From a checkpoint of a small transformer trained on Wikipedia: width 192, tied embeddings.
Each number is 500 + 25 x the weight over the matrix's rms, rounded and kept within 0 to 999. Layers, rows and columns count from 0. Numbers have three digits each.

# layer 4 MLP up, 768x192, rms 0.0797, rows 95-201, columns 64-127
498545469520507501525525490514497513474494480496495542520517450470495462460500469495472503480501506459529557521459483518535514487542446492511475498518504513465530501484518513490477509509446481
501487541540541488518437461517485459486507491492525504542475523489514500525478496530503520519498479498460506462478530463509515484497503538534480552506523484511443476476480489493514493474491530
484473476473504495469487455517522485536480474511483470534499504522475502484520538518558486459480544515472502509522539472460456497464550515524516500536525500460478497485481478484484492461477484
501483463491499517519506495521538432459486488492496508510473528535466496514482476435474532472465463509501529498531504515505477450495480540536475492522477508501520477472485508474447478518477471
464520470497458453503489533505537505543500522525509476564516461527528512490498471514552477520518489471549505509470538477461503513484523504501493484495460472504507461486472525492480492532477494
444484477524494539515500505469494512498516463520502507513505494486481478540485515510526485517520510459508535533508526471517500478465547511574556495489523501530513465546482498499462476538530513
508424438503453521497479471500504481510524526510527499533495525511501508522479472545551512488492495495543523499472517487486447480510514484510549518476488497467494522534517499480497516518455517
456500517552429518527491468507486490491474509548523471546506484499520533511517496459501465508518485480478494500485463520498467517534505479523498543497477459508533485514491526497495510457531526
440498527524517484459537456501505456489497523514500519514493520481518490467495497532533495503506522523517549527492497482498480515525533469523489540502485531486526522488507521522510507485503508
557491492512514509505477489506528527469512502478504503511552484460524504491486492480510468501486512513550520435515513447517530471504475472491496524571478514527515486508443499526470442473517457
534505484489511469456542545504498456521498533499455523516469492460514510526512473523526471489499514492530498469505514483514523508513500486528521487464550496528490522466482509516513507525510472
476519474482522497476504506518509457490525508516473503489498511503490528505520489482501518476516478512534494477471514503492502527525476487505511512509485528543503495488536499497490523533507482
484512491483537498528479552470485453506510503496460503505497465469494482492499452500498482483464534480525547535543511527449565492511502540475539531465535489504463517507499509489557564513492503
500475506513519572489510521481501546525519504527538490551492502461480489508493558505507521513509497469444479529521562497525505521502469469536550469483533474523461489489474473478484524482504504
498589510497535517566497505476479473497532497505500505542502513495539479504506518528504490497472475507494467497450538534494499550485450491522500509521482504496481520462476491495465473474480473
502483516466485557464523491481507467538467510482476538566463538520461487538508485457488503514530480521499544459515505503480461476504535495478498516459499478443507554442503459531544511511479485
475525499490475481509484513531469466493503509509510533526478479477531506517535491505516497535493470532527504496520511538465491520516502533480472531501497488500490470536487478464500516510508470
528504483536468446497463452582524459472512530528457515522531474490495458500504447474491511475522454515487502526521472494552505483497485497537464499499482547512494487508522525481484494476499482
524521519523503489504524486517520527514521474536515478511517487500478489478466492538487524507537485490471489528515465538524490530492482451460506477479482465483546484506465490474460495493530493
493464548496479488506523478490512512480500508454498517488506511480516540481471424487554480484518513464530495460555480502445498515477526474505462488497437523522516518532474471444489506505501499
500471489478497480508539490518453529517556514526469473508492460500516493496511502454512509497525474453475476499511554533524510538519495568506478440498508508492499507506459499519453506463493487
484533543496472488466480524479441508523491517489486507443518511508496513490471505523503524498522500509477459508538494483512496508422537541501499526526520501508538519460505497534522509482478535
523506520506470526450481463498460507504513516496463501486512539492497524488466480488508495484487487454497514495518486483512504498518481521504524540520513467548522502502445454507478491493507473
538535459452539549442488501526550510505514485449513511540484520509457506511477473458472509465506515460514494468487527463514490498513486557507495504502508503499505498518549494495508520481480486
522473519517464505448517493487468533505494538485526509501576494494502536460531470482538491517508537490493514509528441462492504502517472540534517521471493485521492503497485475502508517487506466
484476506511484506507470495488474501506465498506473477459545480527497478486475502506519515492504509509504526487474493513476511460505483504513544477502467462491493471515532529499489498507486486
515506487481502528435481478490475547513552504504505482476512557442490493533485499563517493474494499490493495510504509488457499508489511486505524487498489508516500546527473432489480489502486491
508521517507500542509502494551500498510512487481483572507490505501476467483466478490501490478509525503487518494435530519517471486477463480492511508484489518500477497518500505504472457554493472
512509565533567493502570454481499478468522474501517516557507473506470530443510522504497564463522495501500549494466489532512492551480492471478503522428517491492515477515502481522507475516492493
459527498506505505507510547555479482516508513504460494488450514518520523521434428534537457494480478492558499547495488487487443471490493485525526521495474549446462481526530500481506492545467542
457511491448511540540504523485455455450497516525531514503558490471524504517490544549472492487510543495515501483501487528525540503505511449505474495498498478483517452518444511481445521480467516
513480468467524506511537454461536503473502525472511445520498519499512507486501506496496476498487489534464504494463515496519497515529513509525483494442533493512463489475509484449495528489477496
502549500525468523541479512532488506508541529493508537493484503474471499494505484548491506493501550492515475504513515486502511501517505505492496498456490504515548483496484537540578507531422476
534446522497509498491446462499486458488493512508527505526479518507491504457504518466527528465488488489467463500472529502524483512503513486491508488449492519473464502502525508465493487491500511
541470500535522516439502503469500453525478538516467478512471481468472506522449515502473464464528537516495478502500502510464465489488529513494494517504504486493515509534503504504487498548479534
479530462507495500448471501485488497530513530483512455441444563542481457502499447499525471502426509482563481497500511491505509504452492500492506476517447508529503493528518520484505518521471522
520505515510499514500481523516505504512515491531445523531488442450506475490520450497484492464506540501504525479482515478537501502529539473475487487516549511511513481511525526483513542531517474
491477498497489492472512498485485514542500535524489457528512506468485510518488505476482492510461486479478543498467478512535496520492504498517532486497506495468464468490531512478512501475452506
477513456505534495494485485476479465551478488506509491524456498517522522499497525522522500477503523515478501472488513512444525537475529516497491533500482499506500514506496472536487472527518471
457506508469485500475515515503506550483491514477451486519496542516505489521495526514496514486501485482533515495488536521502466497495522512543484513534494498474481484541515492468489498487523518
502509504497495505506475532493470490538500539508542506486483466523447509530525473478454539482534433499536515549531512558589529526504511503490486467508528458535516515477476538557519508485464523
497530513446514468512492462508506526529499554464555518455506473541502539515496527513494487518486525501487533522473510528530518542499502497506448522512448486539482512503480507486495509474526503
493485517493529462519476502489484491492520525443473505459527488505483519522454484524517501478473512503515502509553501502508520524486491494513484500475476525501477528519509559465493519463511559
484516487421564450493544524483497446469503502521505562508485506550498482494481471492469492450492538514518555512514490519482436449502472483497554486507530510472519456525475514505558534521474513
464554531500456458478502491490477452504491529498508497485496504531520492509507515542482506504506483528466535529486482540476492525519520489475512481468495458475504491482510462519526530516505563
486550493498529495521492493519544549515519502513488503493505498526496512547488462502510486520500526478511509470479477492480513454469442511487510497527478510539439467477505553495489473488498493
491539530456508500474533536494513502508537512540497453506545501486462478516492512516505474489564533541493527499522521514512495484506511530499497518483485507507507519529516502472522476525506510
502493501472509447433478499512552552514498467480496511504514525468468518508501475481514536476525491473490523498502489494536481501481527510557464510492510522500522442425506538474501507503463494
509498481489524525522491516467490513523510498495503496513482452485512539466541516486514477487550531426514476517515462526493521518542535478465537492465511501511505502511525483486521488487487520
517498479486506478471478519520515494512543487525540504503501522466522505529521495480485485499516479476464483514498518485522491521524512536521479510486432497488499479523493512521447524480591480
528480461508526466525516550499478523481500489455485498540534488477503446521483465533482522494517507431527491506505526530491498493472522547485510536559463479503523534509461502452522506490492516
548507461485530523496468524448499491519524520515483513508486543449533527446455425466571482483488517482474547499427548448504523495474513515519519502529482475485434491482488505510496498469538506
493530507452468509486505447477501504516533512527500478464475464481441484515534520525486485491487493499468513484507519533526516504542510534499499510482518497533488505478532520485522503493495495
469539504478476518471498448503440498513481552533499520541523532532522487516485532527503524469507514514500512486507474500485487496489507526528541510519533498445486454516523500471513516489486459
505527512500492509473548499495523555493502451471500519485510540470484497496511505504520478503508527516456474506506479506451460535491468467512500507490486510491473503495473499479462491536478543
472530463494498431510569481489527533499487517471465518483536489472480478463541509492500503485510503518582536522509473465474552500465491477511553533481486509549455459493517509505491556461490483
514516512527468477494496513502486520493532521475485487515488491454484487475498506468513482485502499495529512492466491484506520495506526527482541520529491469470484521507492516515506513480484510
497497469512551495470499534507494457547542517503506488519484503474465505456512462483524493510524509517520461411473469469517497514558491492472505517461500482528520497502459503520497521506553477
511506470491513495499479520497483487457510502493506522511458550441500523527496515478483507489560511474504471523529484494450481469466493525522493545501527472493463495472495493511480501525475501
523465534473474524535478520486526514510520529468502476550502486456492499503515481502513475481496504509560455504552476509485495507466506530541493520523468477468517483522495493486456476517530490
486451500478492536499538486483513502475538554518477485507513487478488452499477539537481537500515478518501488506513504471504505490495509526549480494509525491535474480527490488503469537528530547
499501503536536496518483506454536476487507501463473486485526525494528494520516465492476472466479500499526557554522509518464491473502544460522516537505505516513466496491484518497492538485488534
484450466524468464471500502491477480456492520491484498467483509503517476548497524514459510546464491551510512468486481524487497471525468533498499485531526486517488460530512520491543505488477515
514523496471527536454528506494547568538493457502502483479525522427479510463467486471494548494493526487499430441479509479586564511537478470471455515464466547541545558452494486506464519470558502
483509485499503526487508481505541517505532541486512510488449483500477503527547457512540521500471531506508472467546534475509514523490516521425525491521538496530510545495465511539484494490487511
478530462484465508515546495497511519463510516520492482489517511532469483489519454505501486472493521498490525491522504513466513469510515495495449501480528465489507496491521508502495520539486510
512503515512513474445553482533546487520491513500518491492517488485515482524508472535481510529476510482488508494494532466472526476521503513479502500473507526529470533510522515479501467509462488
525462491498485544456557462511465497541487501475517475524531498548528513464505501468517487528499476494508528487515487478474536464506465518517460495502508462487525452498502510510466499494539503
494519484516468504519488503480467504493495486507520533487495506537518504440490480492501505529507542487486499540516498451445490524485544498440482510532514497488486500544530485512492508477491414
518516482503467506513508498518516483473515487528492519517521500506518493535483511488513497477528481473562517461477450526484523516507468470502527494515520469448493483505489518521505450495476511
505522509531468529490542507500480515503430507491502498502493483518478495520457466538546489501538492542505514527513501510487449470522458477449519499499466534506514501498503515485518527540507514
466531525492494515502494528515505521511508524499466534481531504542467479489498494478490491464527524457542493498454504489476487464473479483482446507483553440462468458498456480476499490485533542
506500516500495497515466492538479477468466518506485497507518514524548479488525493497471540449510512537490435498529436452469531506440509490497454494491487524547484457453496473499488507508489500
490483494516522513511508509502497575518471451547491469506500494493476504527543477506507492519514494476526493483497516540472513499512496458490489528489503506508514506476503524501486473480483484
521530479503546514483471490503532489509489477513497529480491514449493507504460465512438511484518509510514473511504539491500531464525469490486477515506524484504541519491478541496512512503474474
502499556487488500500540483552551513527509487461465483545480490499464462550507489519539456545551504498513524491521499542508515522521503474529504509491483475450467488483529465486463497449536524
527507518485458514487517512535457498450509525475502490507497554479492467512474500505514475501534519498558505502470451485517495494519512481512497543489474496526519514487500482522501480522484483
455506423486514454492511459476490494479489525466523489461496505463485509510478515478465534419540459507537528468488482485452474534493466486498449523551422509503523503544523492470512490485477469
455505491535489479492522487520489481495489516500540447520550488490509503515568490520475494520484466496486517512463526507487493508520488473517479511456492474480490511551488503512499487483511490
538505487553459515543487525514527479504434539448491482484501513449534507482451478514471476465509458526509503472554526450481511481489490487504509494541505497536468558522473538457495498518428455
528487467497498483474502489529484478518456502473467444518518530532442515490503458464529533492486483490509505574476529480538471495446464516530480499518507481504491538500538495516582519519503498
477432527520491533478482473514495485576480513463500506438559471480459534477524535550531523476520496489484487443482532510522510497496470505506534537540453502477514500522468474502443501518515487
472472522499544492499493485476476512523473470497503449510498510481535516529501486459498505540507518463527498517508482534500440485533516541508482507475477533490511490493568504520525525497483525
509526492520460486540513490477502488478517502493469464512523515495453508503505528514510507463489525481554558555511518469548484529468522446474510492450511477562509498476502503497494517514514533
485510486496475493512539501480494562508501475499484502476519498511479482516454483536518484481496505517483511483522525511472529478507486479486536501475487527503491505523477500467480515475493491
449507493533481494511514560461497498510531553478490511527480503516513540477524488491477483517513533503501461455463538486495490513532502473503544490514516513539498534501507499542471478513501492
514509480512530498492507500524484482490512471516492489448502512509515497514536495458486513458547545485506489442506479486487463514538483514469499530511472495521511521488453477538515483510500482
482511519467539489486531554506533541507492499500532450514524512533486502448454467537503508491475531483509497514491567484486492515501440484551506515474456454471498487496523492473491505480518485
514501488547514523512550520474491535468521507478458505562481551485512488461506498477482536480498512466503490503441508517502484523491518529465490522517497504479463506486508484566478495497491492
503482550492507508539524486484555528503499503493495502467453535480539513509473487524522515526470529505501526509529517532475523522493499484522475538499513510503520498488494532462473500494490471
475499489508468515517504511481442530506510512504536539447487482447458496495482537503495514473533483458522529531509503504523460519528530504555478523495504549464538500481481523531520515543473539
517504477507510538500479478481519498512509466444529491548519477512474534514499475476507527535511473518465509518465510491495489477544471514520468512525493487502491488463494532473491517501490478
480484488519511484522506518533476505517495492499516483524497486498480477527492501464497489489445488481488510500518511450501485515487539480490504517508498488438481498502480514504489494549489503
498496457478508513480523469496492497505479499492528506494445499542488518519477505479548521465500502498525510556548516493509535501489499472524536483448559532517480515544462520507481471481497542
488530534506459496516458518512474505549521449509466498529544488508481479496482512465523541523490483535516520552491508493498495520503494501490514484462500470458513536509508514501476483557469535
533470503479489470451514487568515528490554511495488487481518487523501518545492419499488503502490522482488501525515439510474507488472484481515520486530507490522520502469497465510452520514493528
521497477477475524526464503484520468510505496526540495510518487457507508500524486535487512495497481444533526471537475510445484460549530515484498516489494575509487527535499520484449524538484517
504491516501495476473450476548504484495561535529470514497497544478513519515506520513445525458506475459501506500514507516478455482490486546515490517481499492494481532461496463504484541485472490
518487480516535532524511486488507497494505512505463524462479491477514466532490525503480497480472577499515486494499483472490485493496496542439542479503471509521546500537492505488510556456456541
480498499494489507501510474523477543516516496484504503455496504495504453497497523555472498496513441492529485503488479536527516520491484531479538479478468525498511520501530552526469503493487505
487457501507457521516483502517501522510507504490487571489508531521428496491498509537537482550459467504508531466524545489524501496517496537533447512540537486445524470526453508494450443497531538
494478540465485512523497469509465468515526481449458517485487473475485525509489571535538489520479473501503494503490479519446512480519484518535487538516511485477511451505446490527482509506468503
489499470507517523460466536492470513504476530525511507521532530480506515504485504468487472540451500541507521500494531476511482495498452513509500478516499538477502508478506488508497541492486493
530496498530508520495503516527481497498538533526498465467451484532469507482509474509523506483498497472521526474493497513506492500484505479496511490497433524496533464499455504511479484501468517
556535497480502472501549484480486517517518482505492503485499538488467502446573445468503469479572487472499474480536469486522495494551480490487483513455520494499511523481484490503471506502495494
441476501481526506508495492500523501546547482478499509510511526489537501460495480494582482493517472531478496485497519528428523466517504484477524463503485503471484513530497540506477450521449526
482471508527463477522518508500516495506513474518486509477535488491491495513531503464532487514502500520518462482485480472462515470481517468524507521503473464501510488529508509499516488509495514
# layer 4 MLP down (transposed), 768x192, rms 0.066, rows 95-201, columns 64-127
488489515492514509467479503463480460500523486504459470519497493497470538469502446491511498522484519475517505465530517486504530504457579507462501486503519508466493511499503458530494458555484537
482515471507465492498506495530544538510533507506475517544479492467513477459478533495464474505545472518513524515542472534494512488534521501473527520467492496521465479501514525452544484510506470
485519523511515515507486546498493486527543497521505508399501504512518480525504478509514496507498496508467527508481522489505484510491472518491453472543466468491517560486446502547485542535504488
500522502528510476482561519491551480514493467474470512479481526539534446544463483522451486479458527530522509534525520436524488486532474584492470513529545485456521462526493547495508505482491499
530464490510497448498527489524529487464482510509488517441495544466496484452478480477459529478512509534562508508565420491511499539549517506471504503533554507522455443491549518490541513551469481
505536535432516493501512479441587478512483450509527476561525509460503537475495459519498513457490523517466519535537475473516510494507481507523513486511499515520492516476516476477536503482500460
505472519449506460530470535510523466502518487496516487518497497497500488469476487427512481446492484456516506477503459539503529541559509525538502474527508489517522506506504492478451504477488522
513481513500516505528460442515491527447521510517509491475539514516457496494474445508495476460477544496470526514520449558471544493510481522480496466521504507497508481508490468547540475518503511
524458473467472502488510499470482497516514526493534541495520475522477511537454475496487436461520461524483491473525529506508489523491537471501412486519523505490536518506463488457494511520530487
536482480483521499508502501520505487485518512496530505504520508522501538478513529524516555527450547541500469497494487525508469513528516480513519494497522498535472514487468507486456488548449525
514534465479503501496513500479523513530504515528488470520446476526529467550496519500485505464515470508459480539520524475489488506535490514531489476523536504531512523473520497471494486503537464
523480509522520528541443479497479567497502490521568487463502494512559497475497513510518487504478491514463501559530472522516497465519546503488490467511524493486481511510498512481526500517506518
524499514441480545530457553520523509504501523527522496524464463493477515515499443471471516507574489517517508510504529524494523470515488539455480499512468503458507517507492507539506506489520499
490508515483502508519480518485525518526468506518484511462506527514460479459501509509482495473503481558526536505470498468505531490517552481541504514447478530457444487534499479471495504487520516
483502455490475515530524497511474563537482479533518485462540521467460519495529511494492498507522485473499462485541474475498513497457494464505467511543525489528521473491509513526490508506487494
475509514509494458552458523470457514478527524545498502500549503455469493512483482499461515504540446533515512523525532467489522529551519470512489469512473567488510430540502541501493480512461503
524506480523535516496487483507489510506482491545510536494464493521524453445501474531509485467531471479474453479478469494482471514519508527469532515497487485505482505516484480535495471523481492
501523493501548479539521543485511461445470511541465484516533514521514526503495492485542492537509531459527497502508457534490501469551482513524503489495541539510515509485496515474492516503492519
483504513490486495471514501490547522467513533491517537482517480479499533508464469513494525552538520487515508545480477506499515503483518482527522532505501499501469508528462505483518529521465480
450534465523496476507447482468475550471529502533510563549501551486506446500498504515520469502487517484478467491479527476491534497542528477490445486483545512525485488495521491492531484455477530
523517517475522497426446474476520495476516533472521490496488535495498508547492504509498490509497511485506515470453463455506517468435517536460510542463510473489479553471491511507536557514502539
518528460455527532569511495467511500545488494525525440514495494527511460505511513460502469520531506498467520489515506511500498429490516487521520518473477506543483488545514532507492508540500464
497466523508510485500468500495514456520517470481519511502525463511472495469486501476501491490499519509490471527507518487478503490493494527494509484491531508482454522513570543493505474522520496
498544483453495449475501451495510488512498509447469483505528490496462519444538462464464513517504501511482572487556467523547527455519520494475480488565489520555523561525483493544491534481507507
482510509508476526543523472484473517522500525522499518485488470551500497484498518463464477478520475501504489527526523489524502530513514482490494520515437469528475497493498494485503441514505519
512528511456537507492536506508521509484554496515473519532477510499474530493512486536493498500515500504484452491501499506540472513483502513464515502519498502499469523498444520486512506515483516
469534496519464504482526481496538490517494495548481495554523495462489482528511477550498530534498477517550499521476513497502507511489461512483481518483549482484455523504477482496535465517497495
472479495500489499489471516531504537534506530509522463492518495479544503481513463449472447498510544498492495517546486475538479462476494524519493501515537472520493465527510513519455487541559494
498462475504517527518485457503519470476487511508481463503488501501486531518548489490479503526484497523449501515491478550501442481477472468510496501497521496480523496500518534489472493537483485
498484484491473491493504495505481545494452524501507517519555494506497524521549499443485509521495503524492511505510500501519521499496418533507473478523556440543555482445516486507490463499523472
541466534502514514492492451535535497550541519470490499489473490508534520514495520504507463502468507502508514509484536471508522471481510513508515531498485567462526522541476492485471510512486493
459525542524479471529461519499492498509494504513489517485502475491486493496545503510517540481521501541487503476495503504492462491538465507521516506462526496523472495519466472525561436496513477
521515506521501536547487474485520507498463499544502526501516458474507464478497544480471476502495482511470499527486498473486524490529501502523504530516519541435493503498541523508471534531520497
535542538475509489515460501504497525515536507544505481482473466484511520516473460504468456482570502483529533470496492515478515489518505536526491525524511492486492486527452533467519518509522530
442494543496490516537514494499518467519508492513522526542506492476459465489499515509508498509548500524503509493498491516494517510536538504480514483538504514497530486503498506493471477473503483
496496532528527522466541505515486529509533517500509485473520519476492520488506480504478534497478446500559507458497468481485521528487477502480478495487474478516514496469489516536501519521522483
505457505489484488526477500474485461536532445449474504532479483508543541538500588485523537517506486449497521484486535485526521491489498522554482508484511495487522487515482541456483478518488505
505505508473516482519528500494480490507470495466498506465510513502495515523471519517534482553471509525517504502491487514503521510517503505536486522546487493506485489480500491526466492481605511
504506502490500455475505506424475478510486500535500478500508495530487472484482486534501483523446500522502503475540507510493480487535484511507503494485512493522533500504506486493452539496474514
516514528529520460474464515489515514536503482511518513502516534533495519487514458462451518501506478562466496471478480519509475492509515476424456508505510463488525478498471498520492501494489491
515479521513550499484501532480520481467494469473470485532515487466522482511531554492455507515488535514509499480467530486481487501498479519460474485485502500515477534519496526536464463454495493
544495492499457506513467492483483538491510489509509494490546511498451524514466482486554521492479462473499485453507519518469495463445526506493469478540494509488505478549507493522469499480485512
483508542547482507536462512479503514515521525492532512492505484452552538470504476502531484504495508513460536467495511511498501525488519448483473498542444498475490538501533489438512511527488538
541509522549499502466488487504421489477503529515477565478512460521521479487474501544473505508531536545555496487464490533445472497500531484454532411478504529480532480500500471463560530481512464
537472500522537524531476516476482505530513466513498489510508492535459511507479528478492472480475479506522505482488539486534537426521510494520486516514494539514495505513556487481442466485540488
507515474513514512529484535509501518487473492487480499475506505508451539518508484463477517492498457500503504525480496504516499485496538494516493505525475442447505522517547478507525498505463514
466515509522503513482498519498500503533497509527495511524536488475510516461520472555470495506472514511525485487472496487494521524469541458485480500493507462464502482522502509501508475458518488
500524549463533489480509516479458504486539496479456537551505505500465517504556491511499476459515450518491542509477495475528475504474474535503517514490541543426514528462497464516488497478442527
488493529521497456511498542473481526510461484507492518521552486510508470544505519516525498491518496490498441507445526452495500425534514525538429500490541506496508529466514492477463533459540492
497514512513538521480513481489562488497448517528492504525497496498502474550510476514525495483493509517506502487549516523477518494487461502518477497498484550527502477516478525531510480507486500
531497519542503504546468470519475485507504514502510508576482491527510495499524501509485457535470536497516485501506485504503549580499514483525484537474539468529452507452449476508451470545526504
553491536547537469547456536525526478509502497529499473465495512513518501466499487509502512512478469458498483475530504492488503457483488551529504500508536467468524509538488488520515508530481487
531500501477489500483475524492453467510497489512512494503541499504490507512517482522520538508501488520497514504504493516460491449502488502539493505440507513498468504500463489511474516508480532
559527492497502477509504486518499532477483550504498489453504491532549542527530456491498475545468443543498536528478478493524543490511506551488470484541466477503537514487518516472497502540483542
499505511490512480484440501540502531546542506496548485524550539496479484476511504527456507531495507498508485477482477471513532485497469489499503497480526472474509504498476499548467480500519527
549510465500512446530492441482572503531516455522528526540466494496538470514475473471489502472529520484502531490460540426496516524521513511493529511508530456519488508524506523502530488543504498
486478481500514483526522513520537517541499459496515531506493498486485494491516527502465530488518487493515518485519475517503508525522509540459504515539474517500491492499473537507458495487517509
512532524449484527519486512464507508550493492502502522449512469499481509476479518502527501530509484494509487556541490498538481503506503499516494496517518474504468536474494510471519493492507510
521474466502512488484513511455489489506467517541487491520485468494463524528523501527484510555471468472519517511519543482481522478501492450484538485460483549508489534518520506494467503503515518
543534487506519478488475460495483522466489505548466534477517486464512516499492512492503501521499503511479492521484479499492530506509538475469513486510503507529502497496471504486513502495553556
500544472457520535547500531493509484534531455459492495508509549488482500522454454491456493502476472469496508541464492482533523460526480489523453530494464437517491477501522489571508507463512456
455520491520537514477523511517488537498460487482516528471489537494524517480504507481530495560483513477507501457480481527554519510515437547505505453528508489503597485485488519498462500494458489
461498512490509484534512489455499487523506480541477476502548494514512543515437527483505512484532542485524517474514487496493472538514514489495466456491523518548442489519513438523445464478468485
512521465430552508473472473507490533521506443488501517522451512442470517478478516504521540512461505493502487508476494541544552520499502473498423511460493476502543508491490468482477515501511485
484441506498509501519460524494464488466508515476537544479457486550488484522507500602511512458527490503440491467477489485514488526464493494456532466519491496501506498506549529516499471489468523
480506467511499476524477476513497522496515520513504506494508511481495514488500513485499488486525473503481488492483488452520504578510517510481542505510501466493532504511467465517488446490502485
491484500512514507501515447505534495500475495488504504506499484466492457477523498503523507517518487516494484510508493471519497503518494503548525499524492478512495492497516548505504478504518508
488493486480478485492485514480498524483466495520512499529472466492499496490544532493459495467485494494481489474531489496497539509598521465520445511491489546503473527483526505529482487520487486
522513558524518501519487518529522493448467499503508496398488472477514494531468542490547514502520508523538501455447534502540474473483509481523485541492478516509468505494505537520475508508485557
462465541539472514458490551449542498539514458490509526505468509484503524502493522486497482540501485499547465521493505517515472508491516524539494498492462504497514511527495531546503517470541453
531477513480531496497459472522485514474549448504505520530485522520487493509498522479488524510484527502470501486511485533487507511543495500494516476521545480498493496503531479496475483497519506
481506511510497502477478520501481509504525486463536506515502499500504506479513507519494483514512510537477495530479476474465507486489526542484430502516509494469505473508491505488433511510522468
512517502497495520492433500556515533480472519462470467475521512496515501504484494466520509470505497467479529477484496512503475483497513461515503491507520515468480528517509475536500468470485529
492500484487534482489490477491474481458473519501513493496487548528495541476534533492470502523463524472495489496477497489440531522500541504504534478504528478487464525525524468514465498476535525
506495498522510499482518517518525496494519537488526515477440458507508503507529478494548526503489500507491464538526491482486507496516476508456536505468468514545439505508492531473467504512503553
471479484494486475524521447491454486515470490482468499465456498506491523480496511540491509483509500540468545494470489464483483518475529500520510488521500531520503485509500491516533502530508555
552489493510461498524558467518477519480521513501546541510510463534521494478512523451491483503484476458483526499514525524482497508431509503540494519509507526512485472487494518529562513497516543
571493504494514534522502484453504475527494489535522491507493452510478497488521524525466515425516498517540462496518471499482477520495514506524518490501504512473497490535507501486477530511487511
517487533500491504513508519528510501477508529523435536464488504516494480494481487484519486522496507468530459526483501523507535482493506542509512424519502477493485500489502472516473514477498465
490504475515530490512526549501548478543477472554512498515452481524491530512517481513489482497513515469446502527487452472523488476489507522519478522498479505470493516472491519478516465525527482
532519501464567503486528504518512488501483491503487501529474489498495524511541486465500495541487551477467463490459496524482541496501486544505494483531489513539508483504481510492447516480526496
526498512495487440500526538473518525513508491501466521477528531545496481456501483553511481443510478532502547466522466497522520451497463530521502505480544474547505467488551500508529511508533499
497486502504496553483467531479494486513458525489456460503470501501478555534511469484474487493467516490539495525528473477477507493479494472487513526511492518487511536480444546499508473485482507
490527561509499495478469468488500474485492491517558512490527461537554547541525498529504488486494485434505474492500493513511510507477473504453491490507473492526551511507469500512471489507525483
446495501513478510467504540506539475499498510510496490508521495497468487495509506525457477494530456534513477484518510513516518495504533549509545474521509468501503478505543507470507523479494507
509463457511484560528510508476441486490481488548497480485463520485488481510534533466472490539496561511532509441469481526475503466505552510531484514497519492473506480533499513509512499524494514
504469512494533513509493497526524491525468517475468492516501478499459524523490475556508490509456530534535473520493534506465505500485482474509506519549514506501490499535478512528469474533456472
481491515484478486519493520516493491506493487503493524499520488487500521496537486469507530539490459539506476472501483491555499537451525523479515526509518499489527495488434502507482511506499473
493513477484503542498486551511489514546515500488528478436545462498505529516518520509523464547515518507455505508568480479462487463504518469491477490495461483519530510518492483441498507463495494
477556502518562463504477480490490500494484537468454488531483494494473485514517511510507487524520532537506484459464507481462498504496482496518479519569514474528508466526440471518442482506522502
516489496482553450488504434510493494480476529493477462514514529522435491481480486506484498461438453497520507506528470516487529525436515518489497491538510443525491502513498507480484496495503525
494537498476476510534539484537464507556481518558508492480480537482542497523475464503502457491538486509481504481520489503508505524466504502492492513508478487492492456478458489539504501483488527
498491530502519558485494501485522501505456493527512491477468519520502538492503522490494486517502490502491491518520518523494502490523495465461488500507518521530525515497549489536486490495522461
430504482525500509467453501510548492471494485521472486506520473464495487467514518469475432510492513526505480509500495506506473483500495492506463527498489507509515502512488538491468490521557489
531474487492472515437535473451487503452541541515507516520497492549502462517493521485480505477501498499516444473482482500516508519500492473491484488518489518540491483492500459513492497488480535
496543419430513512497535445470524484544523448448464456514486507534500514492450509503444483509495533476512490492557501476514513512493497512524526486509548473581486538529489501487548503489521485
450496496505481502490498552455524463507482466520495478501492525522532513563536458491497482479478534517522534513502535518493559488502537562532434480516476530510553516506548469519502528507514533
529553508499468556529500514540504499511507500478508473515560497480507525522484507505480463451527484501508463464513529450507499517503544497465472498489490495530482516507536480539517518539562541
526422498501463496462500503512473518493494503532452548517500544519486503457471501549470502495476505477515482502473470482520502493459527512533458502504522496443485479517515503513537530468517506
519494497477484510459526533498520485507521468510525510526489506534451465509511528493533560560480528473514525491509516484512535509483511509532447541551498511451496516545467454478490485516506527
492520524469484554524531517527520550551507537501492479487505544490529455538428454464513473476495537482509459540468541498566468493517465508537462487483508494465482508504528489478432523489480510
534490530469470510486514455520511530576453449507476484492507532492495508539478551510478493518486502488514508518535522527486538473487495491486547490538542496477518517508497487465528503500499487
522477555510526480508497506465481498439492517482493505488446527540490559506496502477500506495457484526515494536552472502511476498489436477490495521492524505457510542473523511494485485522522518
490500500517497476520474467519524489498528505487515484482500505509501551501506469494513524549468484475517487551492470516528505532534494511515445513496489479498466497494526540481466530539480464
532494480524511485497482511527487504496499495474460500462491474505525536522480527455487532505502521496526468519489521490461498482470551460536511527512489471512531487493508458488471507531508492
493451535509479486471503542485518477469511466489506512432528554529516485473468494541502534484496492452484477504490503467509514477483496513531489481500500488522500476485502497525472503480521503
483537473503496505502484523459511468515484503501524518516518496473513500463492527465492523470498522510493482509482509513534489525505472485508511510502497501511509489444514480521514503497460484